{
  "norm_eps": 1e-06,
  "lr": 0.000889,
  "beta2": 0.99,
  "train_tokens": 510700000,
  "dataset": "wikipedia_en"
}
Each number is 128 + 32 x the weight over its row's rms, rounded and kept within 0 to 255. Layers, rows and columns count from 0. Numbers have three digits each. The size before them is the row's rms in percent of the matrix's.

# layer 6 MLP down (transposed), 1536x384, rms 0.0394, rows 547-619, columns 288-383
097:134122159207160130125158182139138113103162124088126151111197088108088138109180104136135144138118173116095132101100099128193125136129104167115182120082175130186094108125076107106090038141137147137142138119148158125093065132138114141171181143124122144097118084184105108150136146102161089201
103:116137114106108146173123097084129107166182173151169125105113092101115120202116130144114109051183109138149133072144108124104127092162093111147128181118109155138141138167142105138169139133133188164155087175118129148126115145137195157139119170205118100153163100109111134114098109154120096177
088:145073128186137176132098166086203165161082134128100117103108126144121106087152084121104168090072122135133081148091133097136184070134129164203095182148123136170142103136106152180114124184107079092140129102108153126109165119190117133135107115095147129142119127170120092153138162129134168115
086:111096133184185175173047088132187149144095110087089109127101159072127158119203148107126181088149135127095069134094179128155143141115149102110128130087123090130146163069148088151078103205148103136150201189126128151120141091134139128125099154148071115088075126150092128109115119141132124155
108:038133111192100126138153177164093151130112089090115163108107124142142104142174086149104156081145159110125102128116127081149105120135198047129146138121186161131153095144095116101097126098171190146161168153166147092155074077145151111128079056156109193139158091166155169084122114138115141146
099:117176086128159126098094094086116147146073114169160146112165086158138146108133090126150125165116148192159117137107135187094119148165162128130106125160182100148128144121106107129159122114124104126198176178128110089119224193103075129157129147152119098129095105145156102119082189128052141141
098:182128121090097133123084188137148107099187207143135078182112102122103134180152111097093121220111123083160103156076104141131111174108079109103181099071120133203134133124144133147085118158111128149117081146119081165102119070137120138098138114145119084150132140136097138107105138117126120185
103:197123178071117112132131164113159221125109131147103128169131173116088103105102151115126132108188164108104131107151188142101194064172130147090114168094096118077170151161092104172198141129095126125091117135105159123170094124103140113096139113119139087154169171122169120154116177211103094118
080:122109193140125183134134122142112119161127148149139131117133129165165126132088103143127104134193105088117181125085142146148122102087220140105105102144126131097107142141184061150156072100175130137073110151147161080087144125145101124117093097110157137124126073119160146087117107093115181102
102:088082173145141145014119136137107140126115164143131072096142119152139132118130111181114116082097159132120133145160136123163142157168205106049097154107066152130119189114135138093099179183088120064106130069139107194125172142131138160128121172149099078099077128079087100114116149148189100093
097:079070138139031164137154094142174175050107120115160085156209077188177093099094121131126069113150143191139137088175101083083166079128122073107093106155117074195150098120131105081117116082128104122085174139192175107127144103133123152153115127092168124119135112125154119125148140065143154113
089:077134116134162138125169183102123138141147172169170078156118122132153188045140178122136118154118082161095110124114151134168129101140184047149137112131098173137220145134167070099144145076133137140052160152084132096145065091152156110125139099132134149078166121131124119086109166174098136127
102:114121132161123092111058108108155123133089112117080044093059104121096165177055090117121055163100205113138136119075138131136139087130218086141121116077122157124148188110107152121122089095129138121173092116125137118122077141063164132114134161105145079126107089095122169129139045090154158150
099:123105071138093169126108177139166177106090160152169106101122087151106150088159212105125096127147127102114156131137121149142139107106058040079140131108126148167083150124075069132097125221078155153170153210209112101160115117123151117104062139066116102111151049100138167096101132115147149145
096:097116206151148134103159126173143142151220121156175179157115187132121134083069133131122117141124143139153128166165112177115168117084088152138205132147113119068119126118166106129106160155154091137148165166162165128149181113211128118048102151145106180132118096139129109145101162103160187149
090:104094078091174126119125116111178133155099109167093138125158175154125080114101155121124096154137144154017133143137119083145101166078057131131123096134132148170160149117120108152098060110096177154086109152115072104181071157102132144135109121105121135112153101102102133100131147147158141163
102:096120161127145131158123123108099175198072105107109137143161194121159137047082131132104181118140164116137175102125138097140102172080081170158116112138105131141086127078144117087108128161130150175112165125135184028156117100163129123146047107147101165119155107130101140136151165059142064094
109:110116163123120109117129151133103156143075109120177139098165131081140166135204141109118100114163111149096120116141124114177107056080146074162128094142156107123159127185176116153162151112092122152159136159082125196151128098130095116138142069126122099076162109145088129124014112165159146085
102:076153127089172141126140147123130154120138178115227183121147136098132167153072105150127071149153113121140103126166126180085107068125144148071136088130178117140106107126131132142109171151133194099135067095078158094120176114124076118146194078139164119166080162114127107128097116131111123058
101:072092141094156071180058161082146097119072143184130082084152135140160137180105163117165131150104108192088105163099110067075144144161128099077153095123078116176124078146089129110170133109139157103100089090140164103096181114044122117113135139083097159125149114105185106130101070147157115122
102:132174146167157170179144105130149114116160154156082127139124116140117145087178144158129088053115112048097172137128121154141083182194130090107107117189143164137157123124145109115121138119057146154139118089129068025178143163087123138132178087133186120105137131173097106138139091123156118132
109:156139140130140147158141124153170198120210143161183191075046169154129140066121135206085221073104206105083122116090070094108123066187135136127126112127119104111128157137118117102146149159093173137131144125105069101179157093134135110165097105127069129151120128104105085095131110115109142113
108:114112098138134093081129111195061121153138124138122129065140161153152131050023137097075181110226138086157142136140133114154087126102153138135114097113177104109125109127111119160107177108148113106098107177150140134203137146149116127082061069111098211119099027126134109156174113183138102147
099:122134144135108142095170082125140136158098119143201104106183115138228095149147116192147087105126179080142161144135100090083098108107134086126132111103232164118121118086092128150165170117095130172160139092088124109068106118128137111113183096077165107150098137116168133176116125116102127156
105:081120187150188141118150134167138101118144156136141148141117113109130157118058126152156136120125155109092132142100113181135136159094107125160093162138136184184146138124103092130188076163163120129135099140136074113140172087185138172132117095132130093092097136057092080115084180194132191122
105:127113118176045107125137142121140121130169134132149118080117134152101151153130082091140091118178120100133150099145089096123107164128106154130111150201078146121102132099096134048140164140162086178124127149085162159113149207132112102124128142117133108111120046081126088062140093137128111110
091:102185075171155137158093102144118110087042141136132110100150080088126150096144176122108129145146171098095155140140107148189101106114152140170127155127117196205111130113166131123186144134150155133121150145119130094122105131136144107122168134091115146134108061143101127121117159117161114116
099:129095117110123157164142156105143141114125135113125135132185188108132106107153112111126166187146158145119128142075168141123162104148042183169141196144106103121147137088134103113097113184170156133111131172119109121162117127150150097220114091180151156124134120144095140109089123122153189141
097:119196168171159109118097150110153118134139112049125160159188131135134138059122110143133151164150164137164107141105140123129126125156127099097126092116119124160069102139135095151084091144148128109128149106167158159083064192179163108177126126090114100113105112122135146118115164097104111096
098:064153164186191085085139097109114107139138143148158132162151120150077104104141188159135226145117096090146165102058149077180156089137195152144115084122104087161104065173152115111184056142154094146069115190075134121140123177097198142110146131141162146064098103134121099117090148120163116176
095:135123054099169123143092113198128133090099164126125122158102154099082066129062230116078126113170163125153126092086179147161145163190097133128130152109130161074112114124101080103141184089108168066164104135115181075123085124140134100103157113052117120131139134115143118118136135133156128143
092:127110135122124162167130174176102111090150194141130154113150194155154100147076132090148103105121100143113156185104104127088088130138038106119136105119176156104124076085158123111103079166117159119127199114111154089150138179124117079142117104147170126174166166083141133116182104124134096138
109:118129140165158145182122101152146142067177135087174142131133128126108185074153138045124136108166116119145084180150163095129128145133137159097164139111153100086149072146104105096143137166118120114059193123144135139099091068131143132194136082097164139162148071089128116158196113150182114134
102:159110125114134070157102104140148146196107153098135140141114125140068111145170052107078156101167124093109184193160071093142121081135125114087167127128111163107095149104156156079167147085074120085156114132195124152096198108161163163140136156121162109122127067121180120138111170151156135128
105:119130113117193093101151099103201077187107093184168107132158118110100155120144181167141158080139156126130175118194170108051132129158095096113090090104164080114192119128133073090120117199125137156121135052153086098144165161080126180165141096121107107150171075095121125177159100113181142142
109:167132108098145189106066108126111144146140161091161166175107108126080118104139201141085115115102116132096115074119140146158128168123152142127093087160107155134118127103137149125085138094135063135120115147112143128153132074159148144143138190081087147115105127232143105149174118120112146101
100:115118108125139156148101130141135079123070164117072107100108136121119096129146118138145146146122154170154151180116076123100086129104109129137148116159145171136183083063143189091067122166093160106134135077116127157130169128139118164152141140105104127082138113119169164084149101104171113201
098:143160143090151134104136164096187105108088156125125129142131102110061125116095086188077142106108115167099116095135115129096128137193069108142097098080093083086137137128156155162106144102108102183153135116080125099126121143125082161178181120148183176139092143050142142119105086139149084144
096:136135081104035156141113129152139094188119175093154109125182115094116147118147141112144138119148116124125173089067094159159102129143138077110100122132111148109105107160061138186168107127087124107124162166143176057134162094137102090113139124125133113074131088185108135138060083155195156188
113:100138049116148115129126095123113194107140101208151162103135127120158133108131128138084106158127134149132157103113122156154172075098127162103154125129153119174141142118151122121147134147132112164073142121118100119149146060125153126124160117111131107171096122097072119099103135142079177191
104:118117156171137138097154088143154191112101122141151141197146184136117166173156098155137087168124177147136119062096149165113131172106143112141039126152129157151138130074168183109054194113092144125160122097147121163103196126126093173133152145150093132150137147117125098108127080137088036122
103:105140112094152172099102137147135094124150154199131137101150119121136127173050174169144151129141180105093073152126118168138127105137129161105111143156142186146143121146167129114086167168107098108143138135048075116148137118116168127143139129149104098057081175121146160099095074103157148162
085:133077162111196075147120125119118148157093108118192139128176136168138160122148151113167118131119140053150122048201125134121147095134149108136158149071159048101094094059105170082173075086127153128126172121158107089119088185127119103109118099133141114139138066158197117109167126138149089130
091:132125138160111165124113136120148113112151156089102112092141093077140204105121158197151046143147172192095137098159153110066114138074119084126092141125133140120088103142122136102100200181123153156141145138247128150154094160096157129122117104127111177144141081108177157156169103128158133125
102:146130119175113157115096176132189069104155153155149082140134074137117154121118152104187139157139109115065146147137176068076105084136146147173128149133106132115107075131177137103160171168138139147133106144138163148106098124094129111125141102140163078080118124146133163107119152131090096189
093:149132092100042128173143162090112167132161164117098170103125075111107120183134048119077100142144099101101093110133140120166137109107151129121102144127115134070143121178103102080137179128186088166193146125108137173119088145097114108136053135145132144117096078154086153138101178174143164146
112:095171108174069120167099099129141169124137076102158093171135123165110175128135118088125140175115176104115073120185143101092104150129028164163050162101184145140094137176154137125017171123125134124113168203112116164145151140128179101193138147130133125086104151068140119095135112139126116115
090:068154144153189130150161144121090105135030154152155087080154153086098115088129133143135136130075151166081079141102109146131116133115168120109119149126163117111076160046139121159092160118124119062147186103031105120159157184139116124051135104163106062132143175108106149091078076099142104113
101:164176140087121111089061125102058107135101151157100131148100159117204184143136152122133161133112082196097183146122119157141151127128074177129086150176123154138098090145173136129078166132150169166102107113178111135085144054099093059131114114150165153133139121145096136164114152120119130098
103:074136135140148122133153093149163109144144158096149177083110171145189168090110136096141141091157139111179114151135121117153080071166143129108066094129155107153125134160153131180153121122130191134119151088081133162093102077114143118098162103164140156069153084123167159139120083167088149085
105:176164128148152104074148165132114104066110111138144118131159169127182132099126173135109131159135069175139215148149180109232109124187089135180077181101157110176095111135156152191156107114114101167122131174077131136111140137155064154129114125154065149107145154115159082154080147121136104167
101:092146133078125168103126091104107081117067175164091145178086073106104114090182107073097117138146091096148159097175083147168100111141171155147109195137144170119094137132113111120172138113126104108159142152178137142119160164105088147177099149135106084159109088120124129132148150111159171174
098:127106124129097144125165129122140158089145166086123086119125112075155168137150100148116114167125140209096081096108133126109133172163123167189080144109125142189146045118130161143146186084117153077105147127157189127128139144181175151169154108101144150188163088043143114120111136064096105172
090:175115136135195214144134129123106142099073082130153093149131121104113117139121132080168115145089127186180145114147128140125130125119115096086110119074130170160102117115161115178159140123146137143107129145162160122136123147079132147213146154112168106140116119121092143122098163133138079192
105:080092130138164148107129182141156125147072142149141109138143082185124137132078127112105099113150121184141183092082148169120223129095085098153151121095179143164115097131154145143109060107142093087133114080141169179162115071075126168101116116127182189115096117135080144186109102158098124159
099:125121135120126098167129147103174104095129159137104142165133073047124034149176112137147173083156120127118078153108118141119142114066148097071151109076134074186100111107110133151123115188163163126048142130145151115146099135150164081134089141088149170128158072135103133159181167072109146157
105:127073129106116124114124135104134169139072136134168125095157131179147136106137157103127136165136128112160155148134133159175126123114143116125154121109123118124116168116201095135109148130115137122103118094120168141102101137089161176168136166122156161170118069117155167113200104122142107167
085:087123138099132091141099154105079143107097116153164137149132131137160170170146104160160166103155138135136107086123128139147102134086116127139115122137161140171103113139037113167121145145106152114142117149185108116141149117084168144135147100108103080117148036123136128106142148081158135142
104:150131169131071150094125142140140122147057108131128121131140185138085091155142108114113179117090108111108163108140148153174137132161141132098155121047093137174124105141195091132147125135115100135141172086096194101114107121122150170172145129117153118198102133174083108142147154095092099123
097:177129146123097152116144144161116109129127125090184132148086080083160112111135115163124084137200135119136079120127131148137120122100145159175090163160134096146160078119161164104105152156119076151089080168136120151172131130113111081175110142143124120143102031145165140077170130111128130062
093:056149130146134135175145109149158037080142078142098106130155158107078098130136148129126154206175170103121167176108131139159168155128140084143150089074175064160153149142091191128124177135094148095139127149100137170145131087156081136085120125174136165098135102136156107150099093097176160121
105:125140092129144094156170111112120140157104156143151136139138118151101118143104153093112084107156136080093128101158207179140132100121137114098135119147139121097112201117115082034117126131098125091164139166173103042166131098097157067071151120157098112107186102117130122150150160130143156135
085:166147118085180136143195082145162114113099138151078106081145161138123167086118136124098073115139158049062139167114142150107143188157150179065132137112082122139099062123120157126138143086122111163135119110063159097160067147118184090063067117150140170128077096169119129121049120148191144193
108:057104104140101154198111099093133086127130130099079122173139154161168154105096086158101170108186106126106130208120130166088140105175106150122124177177098164124186137147118069105124145133085109132102126149099067196076106151124123157175140091171148124130153049110114084176187171081092139158
094:123125148149120147121118098119150144131135210120122183131180116144160214094125133112150156163118101121195128099155128179117131078108153120161164064091117166149126127060122139140139109176122104142163093162062161104119109104116135078078096154142165149152066059126131073132107078103195125096
112:108113145126101170102124100127118121159118156112140157183147162102130112065078080142137087118204180106156106099200109113081117126139132151129131146120085101159141159174159115138152125092079125133116105054141208171100139097129186140141159106115155099095141021122113131163194096115115123142
104:102138052123149121169137068146126114123104090198134139135145122161084108103143129167160099111143120115190172129123141152101170154153104119162086118113170107124136123159122128118136131127198092132171132161134144086131133159111074131183126170114132160133136075046105137174113107112122187161
082:208076136122150131131137139182134078117153125194109207127147111094085071130115070085198097168125181197109112141184088088133160120126148109057123165146125176096102104208113131097117063108125117162110158121156115099091166175144154160114169084086151073137159130116128153137120143100124109113
102:170143133151152161150185121106149076134142116135118156122118086107142129122131145119096182113167115165129122159087081078152151113100133084153158114143162108181126118159151094200104126143036108094110177095136162110081131166141163181115120131112133068130093068150142147130128119117058110119
090:151128059144091160072112136096136137116093122180131058131080176097119134146103141142098120156113139086106136143125138089198137130146121150075127109097179195152130182131134126106104112159075113143181110100075138094170114170156147097106074090152125133133091155092064123123152082084151126165
109:129111046084118185247089122150179083141101137152151151138108114153119090226161129156198107140173130134170127190098166161140117118129101143131116177137126114132065155081165080147100085110129149147125158150052104089137075128107093103083122076163153128172113120159129159126100109132134100139
110:084136106113115141134129123111101118144124121134132117158141120168086123164113108103088082074175095108116147107105106124123137110136125139140156108165123121053212144143077127109101113120145134119145112130170170151143106220085076103161097119160087146165097038091130143111129117146092136162
089:146153175115110150063215094121131145038122152129117145110161098120122133091103182192175110126114115131129176119132116118094201108111185154126160179121153139158112109107130113093069098160111103145089125121095151108149163045111144117132165079177120135130125144180145107109057153069166098102
# layer 6 MLP up, 1536x384, rms 0.05, rows 548-619, columns 288-383
103:132150129083101112111171144155078140128163081202078127149130049136133140101161064153134057111129103057139106112082106167114082185104148157154139098208162099107092133121059156129176109087146135146120098113147157054114105139139114156145098123203071179155124126163114176147180080148052136109
102:118125139131132152140123144155062154148210132189128133192108125148139150106101116123128134150148152107104109091131112055080095111107123203136127130137125105118161134097107124104118138103116138124162159129145207084088102168121077133083098121203067121126157115110132132148157149171163084133
095:096156157118088113080114109078114137147140159164138133099189094148087138116147085163088171126161139138143056107173100098157071132151205152133127106086101089108134173152130083106142162128134120125186176131106121142075094101116079111145157146186174088154113111193164115118116149118109061119
103:123154074142172117077114180124163130091135104128090057095099078150095142106194105062075110117113097103127118090097094158124156114148123151136163098126143112092163103113130092091107144116072110082164176202148127152111151156172090152143132171123076155147156109061131139104149109134127197152
097:083136115056111132149095117076116075048179138135082152145159135127186105161108112114099166120137172102154155167097060139141098120165162188154121160131138116084111096145119100144139148160145103132178147105142109142155130177083044098171092114135144200103099136078145059166120217155087143170
096:083151092146137139138077088103066151140133116122114100191142144150163207041109095120150062136146187112102130067139172175134169156129145130116118152137118147105199148144150147139092138089118082092217147102157196102113142136181140085190124138145085158132132106101191140130137099121104115104
102:130149058063085069114085112103146095125173131174126110127128161153163162087128080100133133160126080095133149128128082117105139113139099153118055140191084103077107091110089169111204124147124124058130118180125101179162065131126088141174105128239103120146128155115069102135104169133133159092
098:070192091110084147072169159165108111098099135165072118116153095177126138073156075138099127100164098130145127152141138116125069139156162146134147135172123152150212133194111110137118168122153126097121117152154167091098070129123059000114098118155111136183121110113137159126158145130114162121
110:086088131127094081101141126087122077087112129151095109149126116198141099141092077109104105124143148104169136110162129198124142123128150109125035078095161105072119125149155114075169085121144142118156098143160198162059063160072142146148077089119145135076139112179102139175143111229135113123
096:142133136119073062135149159099095092125139087119135085175136149133102089101113121107158097138143094126173152044208111141126122137109173170123134101155072115156127150095147157111094192136188102156175094133198104159068173141109114129157132132107144185133121119106170116145176074162056057121
100:132104125141158125165139101091174095160121096133123176119123112108163128112136125099065108102114109110124114103145146110027219135119160149132089166152059084147144153150061144116170136126110145125152207094139189093136129151106107111118118170180097127168180096157121159109150120120112116116
105:062179128120131086112120152165156075155149134154183156136141132196137125117100130141144150116131136159183116081181138222167077081088092142180125104141096146105121134138110136165135065169111152132122090133100095124124142171146138115094108152122095185137102091062123144096185115180134134142
098:142135120092108073092101142136117074139157151167099101119172130113123172104091085122135154093103111095160149177161074112123088115134137138158125102130152096151079132125145129184171149079128135070179081107106166110145139137120096139131131108126107159114147139150184149145119127139107099116
105:109133117098104124120145088104164108103151114124082112197120156176188138130126128136146078107129145113164139100143124131146176137065176186145155145135183111107144110106140139188074145096145077126190120091164157099078085142096106119154093105142101157141098107137135106231161143141041089102
091:138158084118105060104083134169129145150170144134103113145120060130121099081136165151093143139185129126110065124169104192138102133099073126083087091100098130080166129083107123134109120162148083133106136099146138130172161171193144083133164195130105118133026077067121139120131117133117162146
098:128106127120151151101150141094163119147156161128139182129100121133114140150130144099142159084153079118179108102099116168111147084098159132114124106123179193107131179136085101108114130151176099129135140121127141148102087165150123105148167112120131091084110105182115126115173139151063101159
107:150118136068062136113139135116098116134129120142141127136139083123138167141133116123140095121139093128156164116096098123068136138151130173172160135091122093079148125105120101130127095083145151111060120158160158104121137124136087114086133131123056169172105096120134184119138140101079093132
108:074135140143093120137094135103048163074117145122099199118150129167125174139170121084109108129162100108148110149139090172087161140153166172100143107098170158063161151142142105149152128116064099093165154161159170125116119199121115049119128064148094088171118111118154146140211183122100171104
101:160160140096141118159142133134074138170149138113075117109096131108162136139105139133070092090156122042097116124129104097126141148066116149126109100093101147075164169131129135142141198103117120114089103160155130143178123181066167101163177073154146122156130079101132178112157160094136130119
100:111163127123131113130123149127180083156138040175116147118113090154145165135084103035175099167163111145170137158146140118146088109184089124104148162194106088122094125151103123078137145159080130102118060167133132171129113127107137107093067112165103155177111105097130152167098180079137215101
106:170116082109111101119057164110137093097175119110121145173130091091144121123122130146167130080146124054120087144139075093116131106206129107142129096161164115165149162110120139072146158099100132169100145107162153104088150162116107120138135130144085139101123115153110143148145157137098154117
099:094102129115126094096170144166108162145182120140100106174105109152088120174093147115103101160206125122118160108140118160172146115155153150089176068159152127133124189134088104096046187111148089107077134134099096114141070176069126094073110149136092099166079091136150074109161159199102153129
101:100120081102087164166080126109150102110135112065086198158184110153122156161146108137067137130132146094076120094077142086170128110152142152154088165164183110136135066119094137137215121064191159100144102156172173129096168104130131119218149160121125174103130129139216161127131145150104139114
103:140124108126114161104103125171105125163092133126122084133086085143142149126133143116143125111128012146088139083122103162133154104163155090142102098101148069098167146144137093084132112092168131119143084152133139143141107158127127116154120130177135158138107143098127169101207119221102134105
096:125193110106092139138086110076047132182166140100057114122150118133183148090151143120136119100132062117145138137122134130096085173102140145146131125189136140136109166165121061115126144164150129098124090135148086140127155172158075076112099184104106121117114094121164136117109142116104073108
093:093151079102131144129153132118061120101124135126134108142157104172106203131142095121124082083128141096170122101202172115131102170128166095143084098183154095146206107121143105129152180098082147148171095128134169104237166149070145116155083130140058118158161159129172175057104156132148094151
098:101118104090172163099128076142117130118109096107094145129145161181163166109110146139066156078105131121148113190114116078152133137132157222188159204126141111106212141139090117096142124127195117133163146129139095132155129133134105132166096123169180118145194115095105049099125137144094179173
096:135087089074115137173073144104102139139130211119093173135180124148151079101087125181155138103132119109103148141094118108121103142131129114141118115091142131140218107160111135109126153051110076137161157129215115151111200125087090133150125171131100141086131100122192183147111163137112137116
100:125134076111094154155134175091104068141160081125090129122119134134135165124141153150124102104123125138162118141176141109113121167115130165109096105161094145102161125106089154129138227133122113119121177092097098130221143133142162114187157113138099161117099095063128091115141128121154093104
099:090140041108129141089069122183141094092139130141109115152063075112073151121170113120133139085145157149119074136080127176154166119185151128099106106137111118117151118158075164111185081130129116103112130152202126123133121089145096163131133171109108144192106107096125119118153160187145179159
095:153160160117097146164187143131158122126127062092133178125170100146179134081123102104084149137160135114151072162126108118107102181120074160151155118166114079145144112100114089098176187115109077109125104146077113107160156169147125115200151192102146174164110099118154113084172129091127160075
103:111148154146113141143078116090128141148169094149093135096112127152142147155164118078073126081155036114101079115129112163091180133184175160098121140122108182126178119141107158150142101093146147112161126117145125142114111101078146064187136066116144112190083099135166149132130157127133074097
104:117183123055120134097127143144152145115176149146075143169115093217103112123166117093077116148163127109135092128153067181133176126159174187138129079124097159085117127105146120119139136123099160078175118119144164151092124138135112107132138154152088137196083106084150107137155138112156224149
102:155121088125158156227170090108106117120115107131095099162139149103158176115179138097128058100144151084074151114068078115062153133189169130144149159116152137107125128110112171146136116118106093120192210114144127150130178144106096103146155132184169126099160123116161078166128117095030122114
106:113092115115094079068061151145118135152201144156079136144108111135091092110170129116080166121139104125175129079150060145144097109156164131105137075138167116093129134098040162116136103119148130118135186184127146117147158133159115087162160128130087114142096106084083109177116142210115184170
098:125109129124083071083143160141154101071179176114091090135153094113111113169096123147126115143145086105143135178166168109130178110102120092148101176106100177078107112130144167102091145110144080139111118108160121097056096133152125121149108152193119159129098126159134183217082106128089078124
097:142156194131113130079123136124103055149161168119112118154112113152138065098140147114153124116147108127164154144158102160112146132180139168161177095208163151064105109117107096118098138108179141116149129106093140067043088175154107095103169133134077091131062103143181130113113164091133098183
106:146134121137125135081070111076140108111130147117110174116071134163129156087144151117156123068124114139127128090185139127112149118112132164097129175112172109109161118112192129151133133102132098084121114132169087083091095171081118125115115132129099145169127118090129148127129189163100065153
106:127149089104129114133099105048095121123123140113125162090123086159152147139116107080112061082156129130072089119130147107114101089149084106133144201126110069135134120160128134141178138092172091122118099148170141056115110142086127153109148177133100152173159149057203153097131124146089136149
101:070126127104085132153041097084118137128124145125085145108128083113147113164147116100086192144083135105110095156163160119107121148183140110112074159133123074125177108161129084102183101146132151161141173116220095112160076145089133105109150172075126112104122125106105185187099209151130152153
110:127101151084112070166114056145142145126236121137097116120109112132094106131120096103117123095195127076151197137171124136108130119176117140143147142134101109170094128181126098109108083145116135134160114168090140123136136147121164032117134165130109107131123079069088124173123187205152120118
092:061169056074118128123120156125124188150149161166066140142067080160179104160093104160099162175137100121105065183101042156113115131149135147125112118139094148118134118152074143155123145146126131128105155143090113180147126125094112106157085106092134092098161138107140098162123190155112132177
099:097140110097149132105039128138104100135164147112131082102133064140139085151115063105130154089116097141177103171158103112075110141148114111148123140104137057138148115153160092118104128127119135166172155190167212136167123161152143117130074101127146127145122156112187138127141150128112078165
100:149107119107151078109129094151063117170184125155006100117096144130133167167100073119101128133170096117100108194130161081027124107138196125090107140129118110118129103141135113107099098105101147123146171149139116162152140147083107142129154080136133140175147129134083182194114119162154112102
090:130191108086081097135142079108130151101128152128108058151157157135112145191104142108116103119103116149122129097155102168139176104151149151139117178123150139070147136117148125113133168168152075166163137184093130202124124136083102105153105125132116098138111119125139108099088146179114103087
108:125148099148071091143133173138101079129102117133131136183113088130091135105202111075104101151136121146158131140125120106102116195151071165124145191110135153114107154133100106134152095153129100126112106139127188106140152150135120128108159124165119129127106111107116142059189138169094099170
093:137164015097110092112102144059185138155118117108129139129071057159161120154146142104194150075125135100139127125160132157092113168105100107176070128150128080145181147203095133157163124120172173118096133076136127133098085119132159129132168133121147148170108111081179169142134157147098129114
103:136154083147144115129177174131153127134125123152140153129135155066087107122165141146134104124147129157102097134085105102118174137125174140158053199112117133083190137129135213143065116120115044077138170126143128098177196148110125108157094080148141124139122128117122124099145106120112104128
103:133134129129093125170120112072089089063113067102122187102100127166125150070155109112133114106118098134137186049109130181090117203150114098179142212132125060131125129139083145061134086125177124174126127107105085121172148119118097126100122172220094212185090105110167172136099128145127134157
106:124169081084115158104102149129135067118113116141119149118083107158150200133146128147145128099147134147109098090132119157087151180149128144141105134138138141095111117099097094147125172148074166139122182165118073114154089111137125092105133187098128157153164103065117093167147163161078110114
090:092147135086108113102077131121165106137119137121069125159155102140194104134111126096116139146145093122069157116122108111071117112098146146146072142134156132130111095117129142114072113110079110155167154148146100139124084148050058071122116161140166121106108135155103118137106131161106096183
098:143140089063102054158089130127140107125146152188146162124142195111129132089077143159079161110144114123151173109145084214093170100165155130096091097098183162104098073133124166145175111154137082125132094105154149116080154107128108142188106116112172095180137111103117094128177116161120168143
099:127143146102100134141132150136098126130116109124142176116090130194109068099116024164128135129106126110173145109061123130083154147155163181149123142126136103166138149139109126116132135184106041109121083113125182173094130141156101111138097149119145153112078159150083104133175111148129126130
108:156117119140088151146138123129096108145128155166056081150157101149136155155137130139112096074132141099172161132137079153121149175143123179194104095103154153133100128151146156114126110086150091166149199133136167071193134151124096173149130142124143179125111154130157120132137202099085157144
097:050171128155122117186131113112132170097111136132097168131140119135088145071109144137101094104158130091155140117073090154171100108167161157111149199139116148100177129199146166095138109144120074154134142160145094133035193139095117111126088136148087159112043119098123133077155126121133098140
106:176138104146097140128135113083118103114133131143086125106178168096086143119168129141052096153136089050132085088084143146126146194124101155179067127101146151062135112116111149106108102144152132094109128122168108169152194183153087134151146168149107126113117117140139105131108125123085115085
091:121123123107144122111064103073027153130111119171089171078102076147119098138118097084139137122112143122113155142084128063123098123177173153168099134164173135158164174148098196108119170095110096121178109156150107161152206122048119131115136137113117141123097132145163181132127193098166178172
102:150186147087139161115074164124117128116126152115101134115147105175142151123141128103080149094148110115099097123140095126162137142118132118175148161138181101185136053179134112095131154106168125092167100216087146117105041164113067123181163165111110106108146131144155119103166193091077129144
088:098194161107098130080163115118161145115164170122126099124073096138119090086140138068128099116190083127162115168096099128128129106121141195127142151143117085109145185108132101109109139102154041144116174132120121098139146169147107112119115086211102104169122082092122125097151170152114161132
098:109143092137106172142104137111088081066109137103111068082124081111056090139120111120120096059113106133153142058125103119083115152107169120142102137121131087109171091164136122101097093088073138137160131142234124086147099170143094100158152110097065083086149112153166235074122149145136125168
106:094138164141131116140126087092158034128124115153114131148134113124182160151107120137076125075098110108158133073099134169120135116132102096157091122138087100105144113177132093089188123153140083106119103128114107165116196132084119118156139173171138129134155122138148155133116110224093096150
097:121146108135152106119109143139138186136136123133139158203074071155112144064128105094119167101124097151125143089140146085097063121104137134136067111177125097157142129140120107140131083084106109162083095131160130188128167162161153146153153132151131127118107119135152132084110107167089148162
101:120112085113150119091105141110081103166162106124118104210038124180085095136119074104152087095173148095126166152163087143105150116157173119147095124179075087128167139143092121100084089130153155123128107175159126105139096152139115121150084130135076150160083090157124143122153191161114173095
099:148125128187114142160095163093138128047139139064108096179081116161073114152137126110096068118181127154093135075134108173133156128125110158098157133111147114127144149141099116110059085090132150134181146138141110075073120197095107062146088156141140122146165097190145149103158105119093116140
107:101147117083098129086095157115136122103146115077091161143113045191138170095130113128096086118161135147129135095136097152116113147128131188166172142168077032128126117136128162139204136115094141160063119130188119097153083114111115118163100144122065219179047117150138159161125124126170171111
102:120168102106118093172138124115152103120167112095113117122126150179195169097140131142059155143123085094085107078113087152098101132113117205092079140126139089141134108156051155197103089064178146101107117133136121106080148198070121086179081116128143151112134085130103133155124135174122139160
098:095135170135130134097108222155145159153111158120074148132148143158165164137123144151149123102152154142156143104109131169073122143105188078227143142096105064120116123102147156133118126106135118120106160159112097109190140153132038115122091119160115125159158094067115109121178175111130116111
103:167132070138117093168118167142109173093076149180118148144122113110182149105094077091137144089146110060204106155133123171114103189158135130160106033118110132079141184133107127058079129137152125122174110098117223145166108134151086112176138133146093090152046112132117127123148165152156076138
097:088107137108089149065085115140039143137177085145164120181111164151089133194132065083106089110124146120151141081123115123125196170090146133155103119120102149127091144151126127155117065123146085123109129124172128070119140138164100138122097107172121137199096165158130153111204206154085045117
110:165165106116127102132129157140107069140096141150122158128066131171142110115174115157146126080135079089111095129097058168093177196140136159140126186150136121143145122082114102161072177123110087075103157114128117162140206123128113160178111137141163153136129123121148067098167146134084138118
087:101130050086127134125150152140126182072121168144131121183102201139171122131132148091101091155120135097127119092104089178105136119151173143176151178143122129112145097165080139097146114084123119132164118145144091157110137135087172123148088119126171157148092112065132097143153112184118142116
095:079138154048133115183098131093047152164182107130079173133136111195128119153091127176169163142139087139097177140145078122098132122123171158118162127142142137104145133122101124084097130069159136147146124151136087107154154149114099097061110102120129175128136125132211189172084149166151130098